Each number is 200 + 30 x the weight over its row's rms, rounded and kept within 0 to 999. Layers, rows and columns count from 0. The size before them is the row's rms in percent of the matrix's.

# down: layer 11 MLP down (transposed), 1024x256, rms 0.0865, rows 758-771, columns 0-255
# up: layer 11 MLP up, 1024x256, rms 0.158, rows 759-771, columns 0-255
down758,096,194,165,186,155,195,208,242,166,201,155,196,174,229,182,190,221,177,171,249,208,177,250,219,242,191,180,187,222,152,214,248,206,200,256,265,170,195,191,182,233,264,122,202,242,193,190,311,165,179,210,246,181,166,278,186,197,182,218,218,225,195,140,165,212,183,224,235,177,223,173,166,194,215,238,193,234,173,167,236,182,182,269,184,207,180,185,186,208,182,185,195,206,197,221,233,223,245,174,228,167,193,234,167,199,185,253,169,142,180,193,228,126,225,199,222,172,207,169,206,178,228,205,239,192,188,198,208,218,230,218,177,179,191,170,190,189,166,179,203,221,179,159,181,231,246,119,208,226,229,182,185,222,250,219,220,240,194,223,176,168,186,161,177,191,209,195,191,119,191,139,216,267,169,214,207,216,226,208,176,220,193,177,204,180,136,234,217,195,213,216,162,184,222,180,179,186,214,208,224,210,190,148,189,252,217,210,187,189,177,228,250,264,227,154,177,222,222,213,158,227,195,235,212,138,224,157,163,222,209,162,213,189,251,164,217,205,164,212,186,241,230,208,208,201,222,185,199,173,200,219,187,235,211,195,172,206
up759,101,218,254,249,226,242,167,229,156,242,228,227,243,221,199,181,233,256,175,238,193,180,216,95,232,168,171,224,204,179,188,198,183,194,236,174,178,219,199,227,225,225,220,156,244,217,257,179,169,201,193,242,236,200,198,256,190,148,218,206,211,208,211,191,176,242,178,207,178,178,209,215,226,236,179,178,176,215,227,245,174,177,158,211,228,172,189,158,239,200,197,181,246,199,187,192,206,221,183,254,241,173,154,195,148,168,230,194,162,200,229,197,205,184,176,188,200,207,138,176,240,242,192,176,177,156,191,91,169,164,174,143,189,190,220,221,196,193,195,185,198,183,284,190,227,184,171,170,189,162,170,249,223,237,211,220,211,184,211,220,154,208,179,248,244,260,211,180,156,182,235,204,182,187,189,234,221,197,224,171,199,163,220,186,215,162,193,242,233,169,224,200,209,188,219,177,174,198,172,196,218,167,188,184,184,176,178,225,167,208,211,196,166,194,185,187,200,249,218,211,243,242,143,231,242,152,189,165,196,162,181,173,182,259,221,200,219,208,188,238,190,115,152,185,210,245,202,174,186,221,208,159,193,183,252,238,205
down759,092,167,200,188,199,225,177,189,201,180,181,214,201,203,171,157,197,211,194,214,168,188,167,186,205,222,199,230,199,200,243,207,190,214,229,227,189,216,205,194,165,186,193,139,223,150,189,185,181,219,242,168,162,177,208,186,190,197,201,217,220,201,201,183,165,231,235,180,123,167,190,227,212,142,203,193,228,240,212,245,212,197,192,208,187,195,207,205,188,192,239,203,169,195,226,186,240,193,157,195,205,232,217,182,213,241,175,264,185,201,223,116,201,183,172,201,116,200,238,193,205,257,254,145,144,154,247,249,195,205,175,254,229,228,170,255,223,133,224,226,175,222,188,176,167,174,194,207,217,177,225,235,255,185,246,176,208,206,227,155,187,175,261,212,206,222,288,209,213,227,195,187,181,200,166,232,165,205,140,240,191,186,243,130,255,208,148,165,131,177,189,220,206,240,177,251,220,213,205,211,191,237,220,199,172,141,230,152,211,251,172,216,219,223,181,187,214,178,172,150,215,209,166,197,234,230,220,188,177,205,249,203,221,233,225,162,191,224,199,149,161,185,227,223,226,201,206,182,223,161,185,289,193,229,205,212,166
up760,093,203,176,222,264,193,191,211,190,216,189,200,198,195,184,277,152,228,200,134,245,178,190,132,216,168,203,203,257,280,171,217,201,238,158,159,200,259,229,188,174,148,170,205,209,232,216,238,231,199,168,171,180,181,230,176,208,168,197,159,187,217,253,182,198,194,197,154,199,217,218,154,226,190,207,166,171,177,144,195,245,237,198,185,266,214,196,168,209,194,155,193,175,170,179,214,205,182,180,149,176,203,175,172,251,142,179,193,200,184,208,206,206,214,237,222,241,226,226,220,198,220,218,189,199,248,159,171,275,183,180,175,144,214,213,189,214,236,201,178,153,196,233,211,184,230,166,189,244,201,195,230,207,257,169,229,190,199,172,233,285,192,200,178,183,189,204,220,182,178,129,215,187,195,218,211,186,222,212,168,208,195,167,156,215,194,203,240,206,234,226,183,203,174,215,149,207,175,149,175,238,194,204,202,230,190,223,129,166,166,246,173,217,232,199,223,198,225,195,200,206,152,212,228,213,169,113,222,207,182,219,178,231,150,226,202,218,230,208,238,176,200,151,200,189,177,172,167,212,270,180,216,164,180,207,201,280
down760,089,189,248,163,199,243,206,196,171,182,181,220,248,238,197,183,243,216,194,214,186,196,199,238,184,152,228,236,128,136,223,181,180,163,164,199,211,156,183,207,206,242,215,223,206,243,247,159,196,227,244,159,175,194,221,205,236,185,168,204,194,184,174,173,223,190,238,163,201,227,201,203,182,216,169,228,198,184,178,256,165,202,229,220,204,233,248,228,117,249,190,241,147,201,211,184,255,199,242,202,191,200,183,176,194,202,197,206,206,247,239,129,233,177,217,160,162,148,148,180,193,173,234,225,208,203,216,188,199,187,205,198,186,173,205,154,204,195,185,190,203,241,175,196,195,187,188,237,187,192,188,254,184,155,166,198,188,237,201,225,147,207,114,184,250,167,186,277,225,231,213,148,226,227,189,237,238,202,155,222,265,192,194,183,236,220,222,188,193,126,215,188,149,197,189,239,145,188,249,247,153,190,209,194,200,213,210,226,207,179,145,243,209,226,187,185,197,167,211,221,210,272,163,200,164,219,209,217,211,207,214,204,195,171,189,177,215,217,202,177,165,165,210,251,214,246,238,190,208,128,172,247,198,176,174,233,232
up761,095,212,167,208,182,201,218,186,216,223,179,196,215,223,165,208,242,195,131,167,197,158,192,190,168,225,158,178,231,234,254,265,249,204,206,198,182,190,177,186,168,189,193,211,188,211,183,163,162,180,199,244,235,188,139,175,190,204,184,170,217,221,220,233,211,242,154,213,203,283,258,218,209,207,174,203,146,183,168,222,193,182,293,208,205,227,200,210,226,171,196,204,209,214,260,169,197,187,198,163,187,221,207,225,211,187,127,154,225,218,178,200,239,171,204,271,186,202,227,232,255,212,200,250,211,180,217,236,230,184,251,193,184,181,214,157,185,207,190,189,170,210,148,204,194,214,206,203,185,233,207,150,165,191,198,182,190,235,202,183,243,216,176,175,186,221,229,248,139,148,140,219,200,172,219,168,182,193,176,257,207,219,193,201,201,189,258,202,237,167,189,223,264,237,187,205,212,168,156,208,222,206,234,209,225,207,132,208,199,175,180,170,200,215,121,189,197,168,255,220,203,143,213,225,123,135,203,221,248,212,189,198,188,190,184,232,180,165,173,191,221,238,171,175,195,236,181,223,189,218,171,135,199,244,263,222,205
down761,099,243,222,196,245,212,213,171,212,217,210,204,216,199,221,218,193,174,253,147,211,208,165,160,150,144,227,194,133,194,154,191,216,212,183,166,219,204,192,202,217,221,226,142,238,235,142,158,228,204,178,198,187,175,211,177,161,161,240,226,209,197,225,184,250,178,235,185,216,176,237,208,160,210,227,203,196,294,265,226,182,188,240,176,208,151,214,163,186,240,235,206,156,260,247,220,208,196,212,190,159,98,185,220,198,189,205,199,134,223,155,170,220,229,225,183,220,208,190,171,195,203,180,170,277,227,251,191,206,182,177,175,219,264,124,197,221,188,203,252,143,181,174,192,229,243,204,238,173,196,221,256,199,195,221,216,184,229,182,219,215,218,177,174,192,171,170,190,196,229,202,163,208,181,187,203,159,194,186,162,188,243,246,216,225,199,216,140,183,223,213,235,213,221,181,245,163,215,194,188,178,154,165,207,206,249,217,210,183,210,187,270,179,204,205,216,226,192,183,240,205,204,251,225,187,188,172,178,170,137,201,218,192,195,215,230,160,208,219,213,258,159,164,150,172,228,209,189,203,181,210,157,240,169,177,202,185
up762,103,175,189,217,217,208,223,170,186,188,157,180,187,228,207,256,243,174,154,202,193,180,162,185,213,231,199,125,195,235,201,199,158,234,214,222,165,197,207,226,211,203,227,173,155,203,199,292,220,204,186,193,161,238,169,235,228,238,201,248,214,198,231,192,182,210,180,146,225,230,204,165,237,112,190,211,170,201,263,217,185,227,165,182,269,213,146,170,175,191,217,235,214,200,201,189,226,158,216,211,226,217,174,154,179,183,219,206,200,206,164,138,173,171,202,235,201,237,197,230,155,238,263,239,200,231,153,180,190,210,166,229,206,195,215,163,208,178,181,232,229,179,166,235,199,220,170,215,199,269,187,244,203,179,170,193,165,192,193,259,230,195,210,211,165,242,184,146,242,233,168,237,150,192,199,189,187,203,213,231,188,232,175,183,197,165,226,237,207,200,152,152,195,211,151,209,214,220,173,192,131,143,199,233,229,208,208,233,198,208,221,211,216,217,213,134,284,229,199,155,234,144,221,183,230,163,210,245,205,213,212,162,183,234,213,147,170,218,188,211,209,218,200,189,166,191,230,207,199,199,226,243,273,224,204,163,183
down762,101,252,233,170,203,198,181,224,264,206,203,237,160,170,256,158,240,152,163,152,149,162,167,201,205,175,188,150,218,201,209,210,154,202,233,208,226,249,199,220,148,191,190,225,188,192,253,175,160,184,187,262,245,237,188,258,185,158,269,187,226,196,161,187,202,218,225,211,194,177,225,236,178,195,258,220,191,192,211,196,171,233,173,200,159,145,188,200,211,203,171,184,189,118,124,188,180,128,237,210,188,242,240,231,213,186,211,179,162,200,228,183,192,215,199,213,195,205,223,227,213,188,195,215,210,213,225,241,189,202,156,196,193,206,142,251,254,191,167,165,205,224,159,127,178,224,199,205,237,196,159,218,186,188,190,248,239,178,211,236,189,185,201,163,247,195,235,218,253,208,190,249,199,190,206,186,194,165,225,208,162,223,249,205,187,171,179,163,186,208,176,162,150,241,176,208,196,158,188,190,184,211,158,163,186,235,189,209,222,197,174,148,222,203,239,173,149,242,204,227,247,216,211,226,260,200,189,154,224,270,175,170,200,223,228,226,229,207,194,167,216,145,212,204,189,189,209,210,193,211,169,223,235,216,172,260,213
up763,096,230,221,179,200,204,175,175,225,224,197,166,199,221,191,185,234,185,155,227,237,232,199,255,181,244,209,214,209,235,159,222,190,241,194,217,240,244,223,207,278,175,195,134,202,163,172,196,194,202,266,165,170,173,260,175,233,203,199,226,232,201,202,173,238,241,146,211,226,236,204,162,191,215,182,210,189,194,225,174,203,178,236,160,199,193,123,218,151,159,244,195,206,211,240,248,166,207,179,200,221,212,262,237,201,207,225,202,226,222,218,190,139,121,217,241,202,135,175,163,235,193,227,199,209,200,232,211,217,175,200,189,223,227,217,216,222,201,225,184,187,244,192,146,140,199,242,145,182,233,129,174,222,165,163,217,166,158,225,165,182,210,159,211,190,227,263,236,233,186,136,210,209,234,218,194,201,204,191,194,175,212,217,196,222,169,137,214,200,231,208,253,169,175,226,165,180,246,226,170,218,183,199,217,219,188,160,176,168,165,211,165,206,209,169,195,163,249,197,220,179,184,211,208,165,218,284,153,212,229,179,212,155,169,213,242,151,207,173,182,243,217,174,225,209,197,189,161,216,175,217,169,247,214,190,174,200
down763,091,212,190,201,206,188,168,249,193,193,224,231,155,191,221,234,179,201,178,198,193,157,183,208,181,201,162,178,195,200,151,232,217,228,169,202,222,188,196,254,200,199,211,159,210,177,195,218,227,206,267,164,235,233,173,146,238,212,207,253,232,193,186,177,166,220,192,247,238,174,189,224,217,196,218,214,168,201,217,190,188,232,216,137,183,241,119,207,190,180,219,258,209,226,253,151,182,166,193,218,162,234,213,168,227,207,157,194,207,225,197,210,200,164,197,212,204,172,233,218,195,237,241,175,234,187,218,251,190,177,166,208,229,131,200,210,233,189,198,170,253,241,187,225,177,193,185,183,173,207,219,186,235,216,201,228,208,208,236,217,213,185,229,198,110,207,180,215,190,229,185,212,199,192,226,211,226,144,185,122,204,178,196,229,227,147,100,149,194,177,161,252,164,198,253,254,203,166,193,169,198,209,251,188,183,204,214,212,223,160,262,185,201,140,193,234,186,240,240,195,185,220,255,226,182,239,194,219,238,130,161,178,157,119,184,218,162,229,198,214,204,203,178,187,178,153,213,236,234,154,200,204,211,170,249,191,217
up764,101,213,220,192,202,205,175,207,211,186,211,212,219,202,189,185,269,214,212,217,163,179,166,204,232,220,196,187,195,152,207,260,198,210,243,279,245,233,221,170,218,209,201,250,172,212,232,233,255,192,102,181,169,178,127,196,225,234,121,149,158,171,233,204,190,191,221,217,206,176,173,218,190,173,227,242,189,165,203,213,199,190,188,211,180,178,198,166,195,167,188,189,197,153,211,209,205,203,264,186,182,252,185,113,227,239,207,158,221,181,191,193,156,182,216,223,214,233,184,169,146,187,245,156,174,228,184,192,212,198,205,196,180,220,223,180,136,230,196,196,139,234,225,125,200,205,210,203,185,248,184,227,198,171,256,230,196,192,152,222,226,177,134,201,185,214,205,222,203,188,160,174,197,235,176,215,148,179,216,176,208,196,202,213,171,157,209,197,161,256,157,231,214,199,226,217,233,182,207,219,217,168,203,218,200,210,176,243,217,164,199,223,222,152,202,231,209,166,241,207,253,185,260,166,219,213,186,245,150,168,233,201,252,242,215,238,175,200,220,169,235,187,195,189,214,139,212,171,159,226,203,232,166,249,224,214,246
down764,107,170,184,185,250,164,206,194,231,205,174,204,220,143,205,194,181,138,213,173,172,174,206,200,187,190,183,165,161,238,238,230,206,134,245,157,260,233,89,163,201,217,171,233,195,181,209,170,186,217,200,180,207,207,156,172,244,220,167,200,273,215,225,158,208,224,194,159,251,191,190,129,198,186,250,156,148,191,226,197,211,199,199,188,227,250,159,198,186,218,197,225,190,197,167,225,138,189,195,193,236,195,168,148,190,235,161,177,214,190,154,198,253,211,151,197,145,240,189,203,229,204,229,190,216,221,222,174,175,172,226,215,233,231,186,180,192,177,193,190,216,234,214,156,233,201,212,118,156,219,207,220,222,193,212,188,256,184,182,213,238,183,185,196,201,242,168,213,219,221,208,231,210,207,215,178,173,194,168,209,210,190,172,237,244,215,254,173,175,219,175,220,228,232,171,213,200,202,247,241,183,238,210,234,174,219,217,222,181,236,228,243,204,175,186,223,175,180,318,193,233,176,252,187,195,177,143,174,180,174,197,235,223,217,161,212,197,195,166,232,186,163,181,230,204,182,220,204,170,207,246,202,215,181,214,204,277
up765,107,165,159,217,193,217,203,164,203,200,182,233,201,179,185,176,240,197,243,214,178,247,221,154,177,197,173,229,221,199,212,182,200,161,207,219,162,193,119,224,169,177,159,274,161,230,270,208,171,245,231,196,167,175,256,259,230,158,185,205,185,191,204,199,175,218,164,201,181,227,204,192,135,177,224,170,192,234,171,149,227,201,215,214,234,183,180,218,217,222,171,160,193,219,160,196,247,189,237,249,206,222,203,163,221,231,161,185,152,227,165,201,186,151,231,278,183,213,156,212,185,201,163,189,202,198,134,208,213,262,182,192,178,250,217,187,184,251,189,222,165,195,177,207,217,248,214,135,252,207,149,204,186,189,245,250,217,213,154,189,194,220,190,208,191,238,186,193,141,177,248,264,209,217,202,194,144,201,198,210,192,185,186,176,194,213,187,178,263,143,177,230,248,231,221,183,199,186,197,197,176,187,231,174,164,205,257,207,279,192,142,213,141,200,166,187,205,190,217,203,253,168,184,214,189,182,179,189,214,226,183,200,232,171,186,231,174,177,222,156,243,189,233,172,167,212,219,203,181,242,224,207,251,236,219,192,179
down765,108,136,221,204,203,183,193,191,170,162,193,167,250,190,245,238,162,214,198,201,237,153,181,167,190,195,194,193,137,155,230,207,178,237,145,165,215,238,210,210,207,173,215,189,224,201,162,230,171,260,123,255,194,224,162,242,179,187,245,166,200,218,161,217,188,203,179,180,124,224,235,224,224,184,215,224,212,160,213,202,185,184,213,233,209,234,188,179,189,181,186,219,213,217,188,198,232,233,204,178,241,196,209,223,210,208,200,182,231,209,176,165,173,212,174,252,153,179,176,216,184,211,197,224,188,215,189,165,194,203,239,156,214,200,244,223,212,197,192,198,168,219,170,254,118,204,203,215,194,251,202,173,171,242,155,235,243,197,211,265,240,177,232,178,209,208,287,149,238,151,209,218,169,191,182,196,164,209,204,167,185,188,149,211,222,234,186,189,185,144,148,205,236,206,150,227,167,244,227,175,180,212,225,208,157,222,206,192,170,182,183,180,151,266,231,188,197,234,138,229,191,199,194,204,185,193,211,241,206,188,169,177,227,232,208,223,182,260,207,197,225,195,200,286,214,170,221,199,254,184,248,158,157,168,195,215,268
up766,102,164,194,192,277,197,193,260,194,214,216,224,187,196,165,195,202,172,214,199,230,171,207,217,217,236,120,227,174,200,172,232,179,205,238,146,204,192,175,162,199,193,213,198,175,182,153,212,194,234,226,213,220,245,189,219,184,186,194,178,201,158,240,212,155,176,162,201,228,184,224,196,242,173,174,192,260,208,216,169,147,167,171,174,251,207,221,211,163,219,192,238,161,193,230,193,228,171,88,212,203,189,219,149,193,193,272,161,220,233,228,179,199,205,172,264,215,258,169,247,227,196,184,212,171,176,205,216,138,185,201,196,187,241,115,172,161,217,199,271,194,156,208,186,224,241,206,241,199,178,213,182,180,190,155,220,205,172,239,232,141,158,207,217,210,217,186,272,179,193,188,213,158,197,197,161,152,208,197,220,169,185,192,217,189,193,218,239,235,180,179,173,246,238,225,178,224,227,249,211,252,144,227,179,173,210,262,162,199,185,155,186,239,217,198,199,224,157,185,267,177,168,196,198,188,201,213,193,187,213,214,194,236,164,234,187,188,201,162,235,221,187,158,159,189,200,216,205,224,172,200,259,149,213,189,201,189
down766,107,193,192,201,179,164,180,221,159,209,184,228,189,184,176,182,207,197,200,224,197,213,185,228,267,151,168,256,179,158,252,215,219,156,225,181,165,246,181,173,202,194,251,165,187,215,230,232,232,180,169,218,210,193,187,191,186,257,159,237,209,204,197,201,236,219,224,189,197,202,175,167,186,213,185,154,181,193,210,220,184,205,185,198,134,141,183,236,234,189,205,126,219,187,184,188,223,187,220,225,192,204,202,151,202,183,140,198,195,225,207,236,227,154,210,145,188,203,183,214,265,288,247,216,140,212,200,209,179,233,212,202,182,152,233,174,232,147,147,227,209,209,186,127,185,205,261,193,240,201,188,201,216,200,157,229,158,171,237,231,259,221,185,207,236,192,240,206,178,197,163,236,161,258,181,159,168,178,201,199,268,219,167,270,172,207,287,188,229,229,236,204,191,211,208,206,219,191,193,229,165,192,202,191,224,194,214,211,179,142,219,246,186,180,187,157,168,185,200,210,226,181,164,187,246,215,221,203,182,146,213,212,182,180,168,193,226,252,167,176,230,194,241,197,239,161,234,258,169,253,211,158,215,212,178,177,182
up767,100,135,204,202,203,206,207,177,215,171,229,187,173,177,160,193,188,203,202,238,167,187,192,217,240,216,211,165,189,184,234,198,179,268,171,242,135,187,173,241,221,247,201,203,194,204,191,208,240,197,200,235,246,175,237,167,226,182,199,200,176,151,203,209,208,163,166,214,242,163,206,218,224,155,142,235,204,223,148,231,188,232,206,232,179,221,157,190,204,188,207,207,220,177,201,157,202,240,237,215,228,216,118,147,165,164,210,235,210,234,186,253,139,195,209,235,221,190,186,220,131,203,202,216,216,188,177,227,222,189,191,203,138,218,197,194,211,197,92,245,184,265,129,215,180,200,174,199,205,177,210,204,214,224,209,216,252,176,194,191,161,144,199,214,153,208,200,239,200,228,138,226,242,155,227,221,132,225,185,207,210,166,230,213,220,179,199,179,211,173,201,224,237,200,222,269,230,192,200,188,196,251,168,186,256,222,205,150,214,242,201,203,193,257,223,192,181,182,211,226,208,181,169,152,245,163,201,179,228,191,196,157,224,227,210,149,226,222,199,183,171,220,174,236,200,228,215,195,240,248,261,225,183,226,142,194,225
down767,091,194,188,174,233,178,217,209,207,203,183,165,182,232,158,200,233,184,153,173,235,197,234,198,176,207,260,161,240,208,192,261,216,222,195,210,208,190,183,182,184,230,120,203,155,232,199,201,173,192,200,226,187,219,210,175,197,183,187,195,123,188,222,217,254,188,185,170,185,210,203,244,227,218,219,250,224,180,211,192,185,181,212,198,205,207,221,220,230,316,220,178,205,211,190,216,198,187,230,173,189,215,184,186,191,216,214,192,170,224,208,184,184,181,217,169,171,217,191,190,161,164,218,228,200,178,220,203,229,253,170,202,228,214,231,228,225,220,68,205,210,250,237,181,250,222,176,203,142,227,242,171,169,165,236,145,181,178,232,175,212,149,184,229,124,176,196,191,207,245,201,237,207,198,147,192,180,157,163,205,176,230,203,150,183,199,157,218,171,203,171,213,237,206,194,250,186,232,188,222,199,196,192,209,171,210,198,204,231,172,170,235,217,154,190,244,284,221,206,171,236,201,199,204,224,234,212,246,231,314,193,148,187,165,187,204,175,183,224,150,185,206,236,184,180,216,174,215,190,219,196,176,186,239,177,160,144
up768,098,231,225,245,218,204,191,230,219,171,187,247,204,180,206,188,240,227,173,205,219,211,193,196,233,227,204,208,212,221,252,242,144,186,189,204,196,211,153,167,237,154,276,202,171,177,229,168,224,234,209,242,207,212,243,179,196,259,217,225,190,165,202,153,139,145,160,222,165,228,213,202,228,180,150,265,198,228,245,200,223,185,208,176,185,215,197,224,238,256,227,234,217,233,215,221,147,213,229,164,189,152,191,199,155,162,162,191,196,195,189,171,155,204,200,210,228,105,194,203,212,199,238,198,163,189,165,230,172,237,201,235,225,187,249,225,168,166,187,271,206,192,185,213,139,227,172,224,217,171,259,212,206,182,171,221,214,181,217,205,216,195,165,160,275,205,191,204,157,205,200,183,146,181,218,153,210,246,202,200,225,158,194,132,256,238,182,195,194,173,202,229,162,174,180,197,213,172,214,250,185,203,154,230,194,211,251,171,202,196,153,132,224,173,205,181,221,186,247,226,155,173,230,201,230,152,228,166,225,198,204,204,262,251,153,178,183,202,161,199,220,175,187,222,235,200,188,186,142,204,199,187,185,200,202,221,208
down768,102,206,214,238,190,171,186,255,174,205,208,179,213,198,237,215,153,197,199,192,254,202,180,225,227,209,182,216,191,218,155,227,156,239,245,167,181,211,214,184,177,198,131,198,192,180,200,224,181,214,172,178,238,156,169,178,229,216,206,204,171,217,214,190,204,222,161,151,246,200,235,234,180,180,204,192,219,197,195,253,224,242,215,179,140,169,221,171,211,216,169,227,157,259,268,189,182,165,204,231,207,192,197,219,185,186,181,209,211,188,198,219,203,214,187,237,213,278,186,230,240,191,229,201,180,214,131,185,158,238,231,167,205,211,174,208,219,194,237,166,275,229,201,143,202,189,192,196,170,221,148,186,170,170,195,199,206,196,176,182,160,205,210,221,216,175,213,203,223,98,238,185,233,193,182,168,189,173,225,243,240,164,106,166,167,198,144,212,221,188,202,175,215,198,208,161,151,230,236,167,217,221,230,258,242,240,209,196,171,198,208,185,202,308,159,292,200,195,190,201,193,193,195,201,179,220,204,193,194,155,164,161,204,211,236,139,213,215,186,226,222,208,218,144,234,171,236,196,221,164,186,217,159,221,218,193,251
up769,099,235,154,179,208,201,197,171,168,215,206,224,259,207,208,196,211,222,224,175,193,154,189,192,216,182,232,228,156,194,212,199,122,183,204,191,158,192,208,250,178,218,179,235,219,221,182,221,281,182,197,256,198,237,210,212,181,177,232,135,170,144,245,161,133,227,187,213,186,190,219,212,242,159,209,227,265,222,156,165,212,185,195,254,175,169,189,193,208,177,160,196,204,226,199,210,206,217,203,122,231,173,160,192,226,220,234,234,197,166,206,188,168,189,201,202,170,220,239,191,226,173,236,193,164,231,237,177,187,201,188,197,184,194,205,159,215,225,186,231,205,192,180,176,202,216,237,153,147,163,264,203,200,183,155,214,178,167,142,161,214,270,193,234,214,234,179,225,209,148,230,206,223,189,212,186,261,140,131,164,183,162,217,209,194,244,249,198,185,213,243,237,150,201,166,196,228,199,222,165,186,187,183,246,219,197,194,168,157,185,234,187,211,118,199,204,219,212,172,247,179,170,138,220,209,169,237,184,170,235,243,200,162,207,187,201,190,233,169,217,216,171,211,236,195,191,240,180,199,202,172,284,159,192,234,179,197
down769,094,184,180,227,188,200,223,174,211,242,190,184,173,176,214,150,231,130,179,202,238,213,116,234,259,208,227,195,152,169,167,188,222,196,157,260,245,138,114,200,204,170,220,209,190,220,226,178,203,234,197,217,194,171,181,227,206,250,185,232,150,208,172,156,253,207,210,160,146,217,165,228,148,212,254,187,206,217,209,158,191,147,218,177,186,200,214,230,159,226,218,212,181,235,224,217,216,184,168,237,204,229,211,192,192,221,210,200,172,222,201,194,229,308,220,183,197,178,262,238,153,185,179,217,182,245,203,203,222,159,132,186,153,211,119,193,208,225,240,204,217,176,168,214,235,185,175,220,162,236,217,157,209,210,212,203,203,166,230,259,198,203,158,149,211,248,178,185,155,229,231,231,182,247,207,184,176,189,178,202,182,159,189,204,162,211,200,155,185,218,164,175,232,232,190,198,182,211,237,215,195,199,216,228,237,235,164,288,182,168,208,207,210,201,202,216,202,172,221,184,215,213,232,226,202,182,216,215,223,281,199,194,229,160,230,170,166,209,190,207,182,196,239,201,224,178,181,189,209,158,189,209,187,204,227,230,151
up770,099,147,151,137,210,172,194,183,234,169,176,235,230,178,219,248,177,177,195,230,218,230,191,220,178,256,214,222,153,212,221,198,181,158,195,189,243,200,183,204,191,228,157,227,198,187,148,199,219,248,222,160,201,171,168,204,183,234,172,153,196,213,209,215,210,202,195,219,170,237,208,165,205,190,218,192,145,228,165,221,198,161,211,207,237,121,187,211,215,210,206,166,187,215,225,244,211,126,225,251,204,202,225,203,164,228,190,173,209,217,169,195,155,195,185,184,247,267,217,224,188,214,204,187,270,202,249,279,165,183,178,227,175,227,234,206,204,185,230,219,165,221,216,246,217,223,165,208,150,203,190,226,213,165,214,181,209,154,187,165,213,195,159,294,180,209,208,237,186,183,182,229,158,229,151,162,239,239,192,184,170,208,200,172,234,196,177,207,174,257,186,193,220,196,204,239,183,207,194,199,183,221,263,193,195,210,207,186,193,211,182,199,250,182,251,184,190,212,148,177,195,218,193,228,149,206,171,164,235,180,171,211,263,219,193,154,119,141,211,162,145,209,293,208,179,234,161,161,213,208,222,213,172,183,198,226,169
down770,098,251,300,209,216,203,182,124,183,214,204,199,175,232,203,253,160,217,204,239,209,205,189,191,221,165,201,208,158,213,221,153,232,241,212,227,213,215,152,192,196,247,144,238,195,190,228,210,194,204,178,228,151,238,208,190,225,186,193,132,191,203,208,228,202,240,182,231,234,173,178,205,219,208,198,210,174,185,180,217,207,182,244,190,174,208,207,203,188,134,216,196,190,214,186,191,241,216,258,182,189,212,172,179,195,199,173,171,190,206,204,180,210,180,209,225,246,231,201,157,210,217,201,221,150,243,213,255,219,216,141,195,170,223,229,188,185,187,225,253,240,180,235,162,165,173,215,236,212,213,205,185,121,227,182,192,183,200,177,272,203,203,150,177,206,208,134,197,201,159,214,203,208,235,237,221,145,184,174,135,188,188,200,158,215,165,269,210,233,229,159,204,149,181,250,262,211,225,215,151,194,149,182,177,202,246,232,183,230,202,231,209,165,136,223,225,185,196,151,197,234,176,227,219,181,144,206,207,237,230,195,248,204,190,214,223,172,148,211,239,191,189,137,194,188,198,177,191,172,206,160,226,244,230,147,143,231
up771,102,206,205,231,240,247,212,201,228,167,226,162,213,228,172,228,223,193,203,206,210,170,257,216,109,167,181,193,201,253,204,186,221,208,123,170,152,197,226,222,177,145,220,265,185,231,223,249,191,204,180,214,245,183,160,229,228,211,216,233,202,200,241,231,183,180,206,182,214,196,171,201,165,238,209,206,156,225,203,204,224,182,142,167,207,199,161,259,214,165,207,147,194,176,178,166,214,191,192,177,141,200,180,173,180,169,227,196,192,240,224,257,189,205,196,211,173,137,198,215,180,178,173,209,255,215,196,192,232,261,140,200,167,229,226,171,222,213,221,230,174,132,186,213,214,221,211,252,229,197,165,185,207,195,216,245,175,186,175,216,164,160,207,232,207,205,233,203,163,167,201,217,157,202,166,204,221,189,164,262,187,189,219,191,234,181,258,205,213,190,220,255,172,168,213,203,195,174,169,140,167,244,219,143,227,162,187,225,130,216,198,225,209,166,170,225,236,189,226,151,176,218,175,209,226,163,194,211,192,244,175,218,209,214,217,200,230,222,192,214,233,217,191,252,182,133,212,148,164,250,171,221,152,227,183,142,244
down771,103,168,164,204,276,196,129,205,192,188,246,250,177,163,204,226,228,204,217,216,202,238,210,179,209,133,193,168,176,245,187,205,183,181,212,201,270,217,174,177,244,211,185,191,230,227,188,293,177,198,201,221,194,188,233,189,155,136,208,214,193,197,179,156,244,167,151,283,218,146,228,211,228,183,123,184,231,180,216,180,179,178,138,192,244,227,223,212,119,239,168,211,229,233,243,210,227,225,225,207,185,220,213,263,192,224,180,159,132,208,165,236,186,213,201,235,210,223,194,230,196,152,175,197,176,179,187,175,202,224,197,245,253,213,244,193,203,170,214,205,172,194,222,142,240,136,257,200,148,225,193,242,179,172,200,162,188,153,191,203,237,217,234,222,199,164,203,264,125,191,190,187,203,213,203,178,194,169,210,208,216,199,209,185,184,215,228,172,212,202,189,177,229,181,198,196,227,233,213,176,223,165,147,229,209,168,207,172,221,200,190,212,182,206,183,190,168,247,234,194,192,168,215,203,211,187,203,180,195,134,217,273,202,166,186,210,200,188,171,185,150,240,211,234,206,209,191,198,157,215,207,217,217,236,217,175,211